Each number is 500 + 50 x the weight over its row's rms, rounded and kept within 0 to 999. Layers, rows and columns count from 0. Numbers have three digits each. The size before them is the row's rms in percent of the matrix's.

# layer 10 MLP up, 1920x320, rms 0.132, rows 1066-1279, columns 192-255
096:493523408472473448411548503545526502448534453411543448499522484577564523555486538552534590459512489509495469503534542477634436481549555507531504433404428509449507474481540438478425527510491462
105:480442497527536480516479538578478508492489457522530544499534579422579451503511450518499554545568548530442421541581373487502470439544538469636514473499465505474654536502448428476511477426545537
101:475418510444373532506505487524502521555523442426445551570530506589494451524473530492500539481531442480389473532546484494366414521507517512486464508478549480513479497529597547472584511451436478
093:507452466462553501514457529581481504482480510539577482441573515457526500442537479471501470533497510544489431476540458577607492434463426481550424491593528468563470489564463505480512532435472484
114:457526494526487465457570421543492439515490470483455515470424448522514486437438483506463516578550513532465376560547447477512515479475532464436407509530481572410489531508446495536534429574538517
101:562491402456545439559470533586546548460452477536485578432614462399521517515478515537552540496552513481544540431588557513565536501418446509641507518458526478461438588501454504552490527485509480
105:522461580428516578486537494490473470509514439486460454575488454465545483403542491523577538514488430611403507568488574469586621551493478505548484488526535590401591549400568558575576460450497529
077:494514520475458496479542519519465546547580466540569551514473479541481485577446458521530516502519514438516474497455463517461532390518542591426419503473456518518521553456537512643567472485481558
108:488566484460569453473515557482529477435477489551481520432498453496591463523582586451532465444463479510481526560498511487454464432497467461526422509500538472411482477586534506447603580360543543
109:510512396504410458444460513522462417478553560564520506397455524540551457465553473484495534544454494481457473535462464502534422446500587424488590484499477408582386481558492426457512453466519472
101:501428492435509476506491482453485495468512453493483520523525495445549459505458555521440477460461545606442482487442392489509515472509465472532505469455640504520445474557470537416375551503535598
103:525504464537511473478503452470536491483430540455578500479476423473498518485541445577475584473542466564406473435543462420474477494524497479504509532566555429475564573549553633429461634416412537
104:520555479468480539491465522576534513512535611510568442559524517504503566520525489548484566499432463541424519542475509600515574513436427570395468427490548544472503531477500547469546544553480486
078:501475477502446510462504492572449528554469471492634574474506538520452564451525551568551435464552512553484553530520568478479459471442410595440479534512558562438455559370605465434532462528511433
109:525494535549404588475426442563434456503528485454498526449475562539518455399490550519442459472506506492403553508513502512610448520483574547490459540551498533474583487454532461488525487460482553
106:487486576586477510473461467412604548497580503457557468529514449526488498544507391541575537533560514526536521477484528443469447508503518497483475487517523474568538482471540569526537547608509465
095:527494504447474539455553545565521503543444489414470562535448536561486405508485401435534514386546504431532560499514553446494567478527401473558394492542476519486450503532519544483475349606500594
109:494497481569451504549628575513528547487468486502517476550434483496565574522462525475512511473487416495486534479502581516516562562516560561565497530443475546471419483500444548480499548413485477
100:493532494518376571474436510469550480564532496414566478450474468523579553425549468526479495476486508443433578503477495457551485437453457428488568519438566493517441463411542661473482575396550513
110:455496492568472503444554482434658564506502402491402503565513501350519481453465476622544510520550491526503620469552506457539461487517629587524431458548518467499519512487540570523501529508475461
100:457517621536547584480497508493558468441498514474534538531438486434574474442590447469481501450548508484552498441633523380468520516490406478523507475489483505386419482439531505474468517438464595
102:484489431552562469475512542562515522465538492522430588506549480348469496603404537501552457503514524516537467507370526497553518528474513479467553455586502422454392447464498442531481438503455568
097:510543563473481459492383470456443461441493537435402495546450413523550455493442519574436384475447552494506488507529456519454457476438546536468514518424474438481478487529475523584512636441584489
104:600566491477431549522525495549528564540459515486541430439485520421391496423475593492600472474449546567528477507483530481537531503501554527581502514531516457491472567453451473462485445411556522
099:500484541505401473454599468535486471482404453563546525575480488540559571515411407565408510436535479605458552695494451472470437533563353489542477411427581516440579472644427479489513460422491540
111:430454515502507434532558549423540461456497580526533454497517553441581402529478456540425554514525426458527491617541469525541460544458522511534509431551443549508521533486442522419539454544460535
097:538574491429508504445537471390478513464525491477578586469488460512465450517445430625425543501482468479439589463520458487445544398472480540509452552512574525558518427513428548498529392481507558
101:440549466445426449444463439564431512565527486566512514522470445525500567486502504567514566518508420569522551485479517573390457441464534505480434543512586566363489559564424422479478513549500524
098:480520420478523450491494462439480393496510471423475539498518522470541583511526482526456509532519549555560515368427578548562425475448505518435463516492475565469471504587511493485447527487441484
087:423444508535529520483470407468423523440469491459506422486636455554515535495472436554567515496462404481442499440444506484464447483435557539335510459530502525435570461485512452504486465496539554
098:641544589455518444545528531461513435434528413485525489447504485449546448506414455537435468484551507473443467533554364583541506517577485502596480457421528507516496489506451452452468544536441409
104:406406450500367500476480470540527513481498512468600442419527471500566481459581513507516510456559508427571468546459500505532545500454517502515505451509500524447529493525494528499487447491604507
102:551403540511443484576535523392416536486515556540508503461492510555507466501558498497461464481437495562542558461513515463584529547516595465463560517414523438435493563436469577412564501533558543
102:468478493461500517509450440580473498530637518542474535505496418511466542524482493509538532463472577523531501480448484398470507458513600504477445451456543472433467471422549539537518543532527461
105:476458457431532498510499473554378476485447539593517520485524422406466490487472439535500529417590517484497536451538484470449493549483582443606421438522526537450391453576456550514530594496502513
109:564523524487520525505348551441504466565388514414505540551573435473511531520501403515475463414534479616473534445490587509495473501491604536570466531408524478579578574497559494596442621537464543
101:485511430476480529467531530530429466415636481452546435531414465520503497504542443582493452589487550563511525474500464542463536503508515533420437496411473482393440515529501516499534600500562383
101:461490485419484522537444562606533476522511549477472468488386505398519507493516520509547609465485424485527464464485443474472526482479428407525498559481490427467483429499488456426486489477470404
104:555417477468355414526480499514483439502555547526492408635513494507549468522497514519476534458505498509499469524520498421621576486524562488436473490530548443497489553386496499448479503508489612
097:516452400483518463460432507429522493437532448478448505418490575529465514436436459436446512440539544517525467572493519485526483569516587472491536491419505544511461503485548420484476512452500529
108:553554520500396531466554528559474639480452472510505512434521610443491480503458459537524511555395537536589480507516477529512442508423542414525456497548479448553466517543479550542458513436596530
115:558428448477507524552496539510489505460467507441514563505511484495550495441396563481454394457551455585496464441518521544635470478393476573532433462494514453422566525479537411459501485511422422
091:527461566510442432543523476581530532494513532534440554520424529484471420435439521448506496455488448472456520483473445461471533432463561512558561493522477553423526532469447497493459440484421455
108:472520491434487550543469584472552499635517471571542559460523565561530470527565525580435505479505483498486448464448513530505542438486498545482374460508439478480512542389463478450515505486553426
091:469468459458508542497603429491543538427568520539493545447481508451490581438522502536481437507548517427543609444482642582495478464500427449536525504564495433500468418610554414479490449571449496
087:474507427472537483490549450537475470580480540564602576521489557484521496505542505540502387546414472529552477589428602588469549459456551429418496591480449550538471527513586469542528499452568510
091:639519524528445494503528604434607517458518478511459542471586456436469546463499493531450575521478492530480537508509505494576462510510484558490565415454472471430497442481391506440487504495543558
103:502490483518542418499525511480454563589524443458537583494557391493495519556512476435581480502540435559530449577514478491474574502510552493526509524508547436434445478400472508495495460496546544
094:510543453464423442519549539565479512475579587574474556428489475505525443501456402399488598567466484485550488501464488491486484486439502487459528505440544516607460517466474553516556505429531558
110:521563488511522554481494418486501550499433475503569444479448517413465616503454495508531588536517499508479504579515451542468587566468565410533448570409408406532521533485575523518525526464551528
112:498515522453434551506472448558521473548496447479480545466595444406561492510431470529415567464440540456543478367413428539522469547472504496474548498507506516542532537549591511509516532472465564
101:520417394487505525458448502477495626418516501487568520524470490438484521545495470482556563438493569444436567529502452516535450383537477509452545508505550501422413585588486514446534428464381457
091:547480418516524375563501493493507625494534509515512534517471522536545473527519463555593509531528415510533528469474458513473591516434520418542513434481423554450429509602424468430571546511423491
097:479441458504535511478487490581528454446455487515560496475418451474508486517510544477591530473531557497543526523547526630462528430533451452577466502566556439505436476506369490502548574452427555
106:565469541582502483483498512486549426542522403501480584474536543505509419493487529483546438525476392462471516379453510467428551489490508438512540516556622555454533465484549538527492548461422532
081:507476509495482452559591479429485486584504509527519559553480514492544532435467473537524488505458560547468446529444538464501679474464424457517533615538565443539552482550444466438495510374475520
095:442448537521485505483420522497458571593481505542579507545470476548498603489465513521528493450471596574525589512532519554409458547524498458479506468489530567485478462502437437520528487398455490
104:445525543466503522505442451504458543471488570518452427417444498488581511511533469503572475504537559557513569514437516525445441429526528474464468515473524440556460492481539487518483516438607651
108:475538477498557486475535435498515451521541551529459437420425468508509499499571404499526517497584450556515493411501466418469500459445458422567474430574535699453502449572415476465459551509488532
101:485501415497433488437600522503432656489545537514539509530540452455471470489538495604500534519427436481521521539546539618518579444463515584431464557519471422641471568465466440455472515590497542
100:510464514492516578519536552573509465503470427597589508516456586453549601543459550486399492358518375533521499527546539538508532536464497509551517458597476518488528588515452478518466440517401559
104:428601464543504476455435402472486505489529580537547556479529483479491484667584500479522433477548511519433535481492509471492541449540483400540574536503546512519524517524489469440534483441460488
083:560444484601504507534589567471538551598482505485516580471643343495543575520405526517472458457453538516512565530441474552510531479463443551593471525561647497522529492444557544536483440490448488
071:471450564499494562461495480504499507450541489534570490472563603413485500520594501539559415446479486595469659502520512533502561550419532563489568620529460495556509443589524555394506494438506476
108:372397514510482505583521397442504473371419441522567482530628503516482499505494586537427546488516507447487547525476476467498542520464618551450539470485495458540533539541565499407470558468391533
104:501533451504475427528501497563509522494461523543446488424533476557525470453466503529563505495481534623471462480489593524555548543463491534538575370440416520306449471411490477444413453482504485
104:481562429455467478368420490461495517547519503567470505523480587538496483422587497445488461433540489535524541495489497524430480479506553443556530496514489595501460403569562490520479617464485496
097:481496450517493495480536567492451531540522582532509512545443668538542468484558510538521489487548502482476448509464570429623456457459492564488438473645590540496441479498470455501571471483485500
112:398503516519467660481506508411610479509564417495530454403494531413517452502525525531543530488508537500488548458552456428440467495535512501483383420531524454450481428508424512541446520494538515
100:498535467493536592604526568467555562448494486515493509468514474387471575434492468507491512525449538499575493420497570488535420481476531516417613465404464440517477574394426530506478508571509553
108:478448497565468448384415501509541389461498527507479520582520530462556572419552499555536557574511597614495512508510366464484508558533602578463569514560490457541463444463572529502608530507480536
108:397574461537471534485566501565547487479498505487413486482452451416541543459555479528478434501493568503502504540524551453493596535476516513535466495469624534436506535528583496500513490529527532
102:518523538537481447425474462487494483415533417516543550473510486541494347543483512619447438528488466518480428459447527605513451523404512528442551552561548532462419396422489539508431550469546468
095:584524474373461581521483501528510540588444556487480502527503431440505442504516424604510584568483467576464454462564547586446399510472452503540520498524496514498465456435629543556465527510497473
104:538509495552506470411473533522467500481564593460530529418548503555585531519459415516529361487469441453428466540447501495470580542530509509489592412537528495451555565478443556499425499575549598
107:512597501491450492410542453494430580494440568441620435433523399589564552467520470487473501535459491436505470494466435466508550444529581478470512510479586525486438580488479455460570555469546535
108:525467475490471537537501506526521545458552488469484515460513432463521474500530545513526496472511484464490481442561505507473549555473504485466491452528514563500502382465532430559570489561576463
101:452495430438461516440500524570529473457529532540521508557518505480599460508394474631556515445495599487514555526474422517491480476445561506544431458557459472612484423485520502560522543496558509
077:558357498491558435477514498591421536528520452500549491498512564495484470487500473455430475506443473425413622540452549570450591494444503450596491531485393525509551510582581595486499522429417486
102:526562409554533574523484460503508583545544597539457500541547526542522474540460541495511475525436553536574545437399509461552531464488537490505547501569521544419470546511525548481486468484535415
101:541481484565485523559550495552488462569480408601506546517520427492525461453536488504529454491515444513501567587408501469556491474495541542523470421537580517505574607486536554538502519428408458
095:508540517481548386487501415495502521502515537483554477537519444536520568499391502491400507515454511474514592497516431523502581484539487578504452447461503589469518499591481477389498542483444539
108:455536527477363421471451517431485505582437477583481524463553524633550507421510478506473395512540389405560544486427510439489469671500460536396541472544420538503466401478468540524481537540557485
072:572475492583470573521548505451497521500497472482563568504501474588494559533489435605538545497601571475532499511449483402413504399455472536589415524426563461447384494527511497525523474429440474
095:473521483526457517641447546545523565455507557572488472629472441450485437516447477499510463550501511427432491434451464612471460419448422487511547484508456528451462457492428558491483568500520581
073:513398472556423526515523517532522473508559510409551495448496460477504625495556497497516535476494526438445567567447541494403453509522557411471392486505579471431508520586481470440503533531481452
100:547470478494473461465472547506551493558418479494499625543589454521488539471526592480468482564598530476489611464507502467431509538471500542519506445442526419570528431406516493535446516470449546
094:578549464452434497507510490467420538513547436395466486506486508468523549419581462554549502568515514499460610518598550440442495507441505584531525486569438453489476469490531544547477397460498527
108:440438434522536540401515534418598501529547494531578542481466461534507492563491560550459539522566549567544584487464505544434460501479464359491456435501494483525591500400463430497503492477491587
103:487467442525497399544504435505483478492539466496522562483449550563604431464441555489536515435549502477572434470484389540387558502463516512482527535453501544489378508488510493546545503485516482
084:493450510459490575494484386482575502492447532504480442541462462491522511483466531445419475412459532469495454503471521461402427510466523444507583531444482496504557464428527605440449489436469439
104:523409489611516519513573459494487524514520524557460530483499510552535500522478540399433480433579485491493535490469555499528530541474446430446540546437452526542548505530486493436519511496475454
093:498528453560461523536538513480557408485470494519509469489490460477532516474391508482472522465543541521451536532467469530559525469563638501426512494492549534489481516453506446584479481561436487
100:374531497504462474492485514512407394407463502487528524516492496507491574598472468583443595422531477532472518491542525503410475511496526569369527457481513481526609491525482482486490466492488472
105:506501461525491553478492478524508405547538509466605530571500533483503517525473485542479469424434552502438470471484467589597473468487481428590551392519554521457514512478488507430481503500465575
092:546411462527468530546443523472555526484520487586421505504563529538532504553461435472486430487478428591503535391537514452528539621494608513556558448529477499453477449451497497517571507529488519
085:603412455466470492425570458470476467602558476506447532493580417503415528556471548522428535441515409619539530503449513467543494533431564483476546545462562579501571595451501513562492576548522470
076:599519486539477547552524554467536621525534453506495543497555572490516545500492370550507442475548496539480433531438595489496547426465467505477484503454424504556414518488520527512505407463465618
103:521480443554434592564531586485472515431464401536558475578512589549539517453570419520533509513471468511466540570500543444490391461422465505552511504558516459462478489482528395488508516524463508
099:399400477554518569476539404461588602522483510486567548463553540520545522404573490434471500443528563446464526446483478537549470465513549494549521521350481491438487556563507516433506457434486534
104:509514500534442540500505492414446465476396520501423622486550491552485466520458492518523488483598459454523564460527620493534456447453564554461513499438510486503513513507517545496551467436426465
104:456497500517461473513395519549416545582502444474543406529505449480543583447520469535562496482507473493494552527490446528431557424488484525434480469435452531497521434525487497464604549483483513
098:460483431503586405534499464534571454483543539499563566515524492372486389508507552550466402544484527486463546525507513483443590612423581521442539460492552618478451520531416500500524541504592497
094:563563487506441548527517560551487575472469480448504542507508447448478555423465521514507598533476496465383466475555467465450519481445463514462538498533511425553432539537442488547610511463511394
106:452549532509597530504526537551504508467496467491535486486572443513470506511506524525490489479540545398509553567469606470456617423470508521549337459395556462562620485488455525502506441464547483
109:543399471461479478493491548463487569481528383525452548563514519501505423472555518439480531586500521477523560486631472437496426484449515511399484536471544465486591537444478510530423465473424497
104:542489454457465451469467503509509498544517552643446504442423492537439456418606513454451517494491372431460487521450394510503508422435475491402544549593429491501608582462582451538470499527502464
104:464386486463482477472526418556493419429588444495542472562476476504474532603431474498467476516550511533538409416497572472469442438463531573620432567507540538473521564476549489473513480605537591
107:524408475497490460486596402467448386558413557549431566612473522450509490494537438508485541467480389507457507497523454450524500497475498496539528527530438525528536577523476469536604465496543546
106:458459520583447513435550528503524469504526540406496465457537462491541601415564529643542541535459524377449521495438499466498466359469492527517506456534469523529557505532519472511494510559544602
105:522449510509590422536467517418452471453549515481572520542506484560560424503416557446430536481458507437568412455526531460459512559426467529579514524487550541429507595482494448519500474465493476
109:500581438451460511436547571591539444426454481588474445466532551536570498540540534496457571509486577516483534509451497486518491496422383583401426485502532439378491569512406455442485432469459537
096:523564481505538474485572417618494470473509584488506578541464500460518507434473536471478483545470483543505463473443577458492501508501533496519608561557611595457441473473525519532528475527484452
100:564500532495445378469510488532444507492578516405427520465459505435498508418438607513560543420590445511430441541535508500441447473441468472485428524548523549527539549458490495448509457495446586
095:532567502459567535588562444471509479469566503415458474532476508522545472518478495594513526531526543525499483593432552465582572508483562579449467538552443517497462434467472522495545584466519467
089:523448556643466424486576532494506494495469473470454496456473500499557420607418527486559480554463519520445470501513492519608508414478477495375447566469566485498498522455485540589504467497493543
103:475556416445515422463410491550509506533508460463538577481544492446528593460484479568444497559550552510427494548533513468505453484437512397532430467488458492522604555517497484583526398515607523
101:436562541553537524550585577466391481481511465503452477524465576446478570536453406507531461492480537462424467461566388448544474433496526475493537477494555523478575498423584561442579541503521578
103:483444537492541515467461464476414577443468433504592461483510552492492547436469503640540463588466489544505487510474491555548524423423507437416436515502468542439520570516498473466359495601396492
100:413483493515560523636483527432514520542566503563528474609463530453557537444581520528534474552537470518473479568452432422557506564500605513477490477478556512470408496534485536500515497484488459
101:513570541510432531551518625480555510531470626462521507548543474477487566482520560557436493414593498512473565599481529504524496507530427531363386479512496410582421451517485564471520515401472421
101:403503531444383504423516620648458475587375530469491537473468478421546480489427549454483566498516514497509482511573438506522490514496439523405533473564575601537456440490498556464479500530496507
101:527489452479499616537600469522469524500485546401575507527584461550556443465468522476491461520502527518407540549563572444482518534474486485510502473565491510497462469466531509551536552539515518
111:553519523508475491499468526492506479453585600446513484536489478440519407451380489452470507375404444473552452398454472531466531469481474474614523440497623581440464477487545493511549467526440534
096:453579456501418488502527457550343412447449535401576483501511556438587447534491451492596425453481566566566461476477466589497534534525581509441510486517465527480485532377447433486558566522548566
102:471418582520502484453459518476408522521542555557585484428420526505554567491452502465528498474559497507387603490446485488515502460454496450565417507541403578449558508545442418510444513531554457
089:480411423557499463516564457546507470498544496504547546483413439492578464500485437582453463435469517475549554432503423513590412451519468449454411486494556545468500497500523420542479436499526442
102:500389463528480451436598524539557568523473551435527496483612585474501473453498614538498564480420524545528519538542451537547580501486494388539490504515394483500555480465531449484474469476554485
102:502487470526582421464481541455407510468501533538523454536451472540534543530432457542477395545471538485462509475572404445459462475525543456470514475511510512574482468505374538556556606470506439
098:492442530496506561526422467498555481574433427436536459457542600430526569442540544564517484433451534586408504501542510571506540469475403560540470536494557515539444437568579505486490448450499481
088:432471520457468520532453546473441477622493514495579489516549510539494560373615506501483470468525482502459536517468575465452517579457406583397474609423400533479508509419471480501494486542538482
099:577518516516457478502506541474436521480447438465403485344414487564461540541483563620551476479496476531465502484495583472615522468495561565543444452497452563390497533460518440441553460487514529
103:528587526509429539467413564475628514493538534500560503585531476545527550512559516458512545470518511576529514439492402493461529454471424475514508562522554504483520467535527502415474466538491506
105:492522534414585498472505509448460485526482574521577484471499484440590522526455526543497433551365483582504507462497457457486525464572452512472477477596510510509556512531446505571472422622511436
107:468331433511398473563497481483404449500615597483458485458443492433509449520483443476521448422495470537488478481453593524547494522480495514465577476499556484481450481419517480557531531494540532
109:441521460613457406511509560563505550430461513519435531461509510487418536467536544492459503490529445443455557484499426477483532460524537523494558535446549451479565494486571446456461535539502554
102:442432434507504503493527503524500500557462408631546430538537453488500507595396472549488451471527477450450462508506635483361497453509498477559535481529490610487529524458489463466524559427469508
097:475547505548504424472514534563436496497463509476527550528535541521491492512526529529563544464513522531459542642504599528506471506465525506537505479528465509445494520463459539594552584512463476
100:481440445557512486493483471446480535592468529488526481525621478525489564526589529463472418517496583433554542427445463409504428510486438467420550419545549402499544565468489517507482478490425458
100:508393574469544444504422487520533553503476457461503503508536352460534574405562540506511420565537408477548501539499634528484524436527476497468406434428561428455431526544514480428546519516495498
091:668529465475498587502509554490397469541487517432471464509447533564513513564475535463444479556465529490485547463463457534523409545393492453485488508495506502499500510516485641487481555568427502
105:456594404465464512473454497468511512475486536562502581531514579417525516503622497515493480495513581461432573524571541485524614449465500550409478512503597589494500383495500432586507512414541552
097:427424515606451635500562517522522455528449506544558534496518459444569468558518545463513531480450508478569419446499509468517481535457578499581473442540486492462438558459527451498498556446518504
101:430649503520510511509511527514443466482507519532426424499367415510478496516544505522488507473457503507485479576560511550469476588463550527374516465535477528518562426441487511493596538481559633
073:522472549480486556512498531535486438543577551466574464455540499461509525473469456445380522556415488488501533563486558500540512569496439434479494534469584541476600492516430624496415448487522565
105:459576512481495542610479453547501559486588458512483458558535477488510438503488463559586568496470625517536570558516493560537517526483496525410582451493532452404473487498574471497601450546527455
090:540425490602528448491436532544404557552497548447568450524472494466594479472453468445544516524619458530452450483554474471556420564510460423444545462450510535535442561528493450519513437511588529
099:444534548448464487478507566479512586536572407487534466515477533564456506432501491534528444520533527572578549596501527480443489539548518524477477496532522533461534561533543472441521590468465456
104:489461520524419522496484489477455546531547599461505477494618526489587422550505463517593467601472476487518546486435425492512486529462555496562485443393424480536513515575562473438477494475610549
098:527501511505382458498495438552559553543472611505490429520527448482540534529499503439482510503453521441485517586462398588534459536415489531467467540564559492411554403552492535485528497555488543
112:549554429547435457476492510474556598552524532514497459437432482563530516554551481433502483479462521533480466495470474489531528604498484523517529509473452459510524512437552491502513476476570444
104:434468469503413622511436583455508507491473567452470495593492600535579559455553531534537519499545523556469523470510474612498543503531526545540492436503473495504589571553522459533568485498520514
071:526492546473421459524522465457537456515452540488488473514480575573536505459555423550494470451461630561501434504503552494472476455500420511518547469425466450567474448515524408576440459564547544
113:442552494518486540509498541510579540449520688551608459544527513407531556555506473522430459456518438458483484503514451469487504408508541458660435559453445411479520458493521543509436526517523446
106:542568471461482613546521513470529505564456480524467505533536522446523533510445535440578506558435581480504452508480593480476391490413518447535541475410467514487475601520528597522475379563515566
105:539480544526569543556502475508535465520533487447409550529494537394599481525484446474533509454560526557459502538515512411541525405412528394547540524434465549504607537535512476473484445468521578
103:528446454582498563552505454449517439545497513463502475460565565465516519572437613433576511561444482436417451439437502398481519436532551504438588443421463521516486595452484576479525399520512572
100:583471442520490481518482560566485506534519487412444519498465453397511536497396447431560495522434446568527511440477467537420488458546525578532437439517436399490538498571422508509528538463487485
104:479530569460411475535581486498600410474519570437490519545504403465501545555453431473413461437590515525456526555555388463458504513515549517422471492520539491438461545553475567517503489554424466
103:555497554547438511521516420470479538455362497414502538560493488490552474502506516494439512551614508452495517553492553456504512508455591425598528499532412391488600591461510451518474456465527586
108:492507492619565527451517536550500530513542517447501550537386344510582511427557525577482552539512453510494523525496471500506531530461489521549463504482560473488497470489478433574586481485491460
107:521403569484513549450497579369505535491552542493555523485464582476459431464454457463582437548542583478468455512526518551549523506526534623544568405524505435531469539483517597508504537468446472
084:516460557497388540477501469533412581536485447484548529408514541499520512512564484448507526542520470519528574609485562527436466451554463451520453507499514496533413496499547528408533474616460613
111:531513547507506552478546469526431569463424452478448465478500520486525545520484588484490452485518450518457533519510411485539454481453469438655661461495456529426509522475525460495508570541527506
096:535441575540487376506522432527487472497510560498514433506504501481451443501486489467567471426428479594508533524456533526522558511416517499516488467530471536499558497489458528489421560428398556
107:470521487510438480530469553560473534522455473417505440572574512436623478383488428525516452506606426609482553423542459504503583450448572429496545480388466502473569444479426448585529456516546455
108:468362531425463428433493458430531471509491455522514502448446479584557443537396458524493472518538594423490510508501576378413548633512559532536562502386426526497539561445448531480603459493566611
101:580502572574518467417515607410509454540557579460480622527412573462509511469433555476532605506687498497501435493526459433540491508492519576528529532407527501535496522487522582402485568536396457
068:562510476546488460554435481511477535515509486463503577502587522533567481582493466586540461607566447485510521609396571453453573568503475502545428522433499559428408651540497430638552423502535520
102:458547388437416490547562544464500529486489456495491512456521391554530512507437460564508526526476523499500500510522532555509538526485414495488546497486489470406481511531429512490465484511393552
068:454466422483495509444556518478477489625487499501550503484559574445506572449452449416458510569526558400433459500570472500396504461488507510526421525595398466452521426569506398530430530566484454
106:465445533603401494435448537471444393541556493549583539447610533609494495542451482470492564499479502548555488515455421459449462424562494443485514575489536599489490545437549464479570532570493513
102:548460518499541488501519509532484478424488531428562456409496506471478524451493497513469537485484493542475431449584509498518489496446542445573424502479532538481515512502342524457531494455433564
078:514446488426526450473452535561513541481520566553528495489532572536556548470612424579514509563449494441503448581504529464549607566477507458596603570446456499529490560587520548438500436485427549
100:481503583540458594541479511482530537496440501464465517588500442553505481512574449567547479522565523433421590509460512391531541532389450569485431393573500516456505601514579518483469394519472523
094:484534523573463588574471461558484442469541520432495484448521513576507569567489553442538492602455500534496599432476562417437531498529552565513525470456517547505433575448495562478496534520572384
099:479467485568452541371463411467503584488532567533551529508527430507557468506520431411547563397424435544565556453437515433566465528481450464506426531406453520569518457547420497495513579564473428
098:504465512529547472531523487520448402434524475599422494485450504438419487484521504446519500466569363478548466481538479497479559519459460483512564444496484486409538439529470488511547395543474498
106:509517551539471479510496553464530542541497522480471497529504418542523434558439401550485472493442485491444531527509536519513629600469579575355491560514523526517503480424450517441605534589522406
091:568550491453495490475469516460497616408545488478428553461475492499538497465477484614541528515588543448464510466563521525536474575429525548493538457461447528449488494481500517466467487450516499
097:458505450418423568384498583426526584562555534534474526594483524602473488432506501500460387534621469495456510467485549496531491447483555539568490449412520495447441492541478473542520537458473422
113:524426501497521629520562565548444525432460549490577514551538449470506393469430561536452508487530519427454525529516447357403487460521518447553624473473544484497579480447396528544500436510508508
103:450614472482403525423524509565455467556470490445506480577556441477541460631447416503483469458516517436481522419530493470453480483455530533463518429503504553542594506560566481509545450599499494
091:427491553379487535529495529445554454474477496535505491441539599445565473471414439566619512585477507552487510489503447461534499468475502400531422465555584514485512461549521504565561477533521503
108:507593447632441523492477490545522546510573492474498504397511469503474507536424540510460455457604521432556564408558431484524488527481528537413501488454503508479416471384554439524586408481486477
104:529481540476434515480498525440487451562492500550452455418524503515542583448498497473544503517467466400516513511519479493494466487490492532554559486462575479484463562410514527532573598461536485
104:445445518467449509474558463540461544478471497524488618550479458422492511398466479501496488482507515435510542440513532442536535483555550498558416438562489533571587474454514506548458476499469548
100:516541484576412460517562475563516459467472598632528559590521452421464482553501471534571529438527435454441463592440564472476461578530468505509525421449530425490497439466467481470502535474504460
107:454416454502552441528549580497525500492558533558405511518436484477536451526555496567544459499513490490470525499534550403508489480463591543584581464518432541486511498493551551544459461545435491
113:541501490468477532483481441573500478564434440509459496466351486538533513523494478497558509623508427506500543541492487492462457566487557451622539448539562555389485511475620543533497458549507514
095:501506500505586614528456552443462492458585511480599593490520544495622533576533523534596438479578504622481539430570525554443495477569494542487593523509428520498444657553555502431423476449428465
104:498555542527537562361476455529467590423506497534514504517403490443592534527472467471461461501473501545622579494605529480434523538504499538549482485459514586477520560392411559490529546471448540
094:571482544470526520553570451579528530542559524482474558404520455580485417490523539565468426491374603495543470479455560478456487602479484410514510526429505485518418565560462503569477550482511447
095:465464403533526447442455496496583511456464470417481581586433453503548477409518528479481485430511445499456543545429487440552561403462518577487550557492594546521446431429488435564470512455477482
074:521496547502530545412541502504498472547470443593437463506576460486510503554511393493483610480503481529555534432493495418517459614515518550509506432381521526512431498516489548491454487528481450
111:434436462508446507519487511528483373582540523473508544463548460455539545407418398483471583507488500480466539487411527446503436455537497554466456470541428422524589540505501518496394470503479547
101:411541439393480503478555400522473608455457490489479564561423485475528558496512433528519524577618536564526543520448555505547467557560532626532533487536415539591546579424597517476468550473516503
082:516455468511448544447532435445443522508456469536506532518475530551548474410491423485527449469533483540518489469448512531507527550470511466528517433542405540495387554465494517496455484437484560
091:456581448548506497569515582428491511451513435605574431483477531519527469503409517542510530568460503573455554511480479542493520471495582488437515518567549547432478527575587494558550471594563494
105:508470502485502464546418559515510528544371505477450494429586494490507524385527481462551438434529517455579553441566500454546540507440536510558461427522576453456483509553499541474453483494453475
106:477534509608483497443546523566476566520434504516494479474533562526534484555461447534499493579448479518519525440521502550592542527458495478433541469484592440479540534530520449509585487508544506
075:563487531456491488607514532432538427488529551594532469469593465569484500503501525586487603529553480491488521580460470503490432388427530479534487564553505412479469396580443513473537502455453554
103:531474491429469485499542544505510469528592502518450489462461515447540444418484410569528447521483511489486524505522582431537514487507480491507535492606518478492383544459492489467530540475576489
104:443566475473515449485568540529525601558501536456493436622508465487491479526397444480562390597481494498458536428407508453500495555467491507549605458460520496488563503462512570584518570519584464
105:552494513468453525426645569533405459517502461479600565440540557516511482519514421549453498563432441536547488508381498483406515495501500447464508434467521428407543452500567501526539432500547473
090:481462498430544497500572518560527568536431467461559458532543494530463515457504468515531504533649554505526551565489572527444494596558430500510435531531474458517446471531537566519510503495454487
107:591503431533457533444575571650572476562502526499542488524504451415476456509494445519404604479514546605409531457444457480453425493512525511520519472510510506459477547496503522575521528467517503
107:510440504483449478450552493540529400471466583473494529510471432457512497463472468570477457474478578492532544463521474576463571482524491489512478510500518458479507414623499567503492515458520420
107:574504394439487474403501497583434560473386549475435511428562509637524493467382519602454530457450462442504522477491415504549510505425582495555512492518539508523499530487527391549500459561406488
082:503555450525501530436574526519441552497503559561534550468482466538561519504592502551527455460494464408557553522473549543527400499473497465462350466519481646521476484487539506353574495578500539
103:467508464529497373540467587489543430578537501420487476507534626452522517524507478561479431458604535497442541493519483443419504476554438463545496559419476538498492484428576526439526421519549524
091:474516469511525558457510480457505551434519474398471459499474509471458472525573514558470547402456510477500550498553448591415554427563520512441487492525444454460587509456520424352394559519503598
105:449522554499436544498479404543502474469536438517522516466541477563491526552480479495493435511525502410503546512537486514505448433463563517427552485563537542491351466600594496532422531524364574
093:544518420541452498473559410542499505484496565461565492587495453505515497472420474451539582439526488549393540479519536545383379487468550459556377493461438469528520584463491423526486492410565476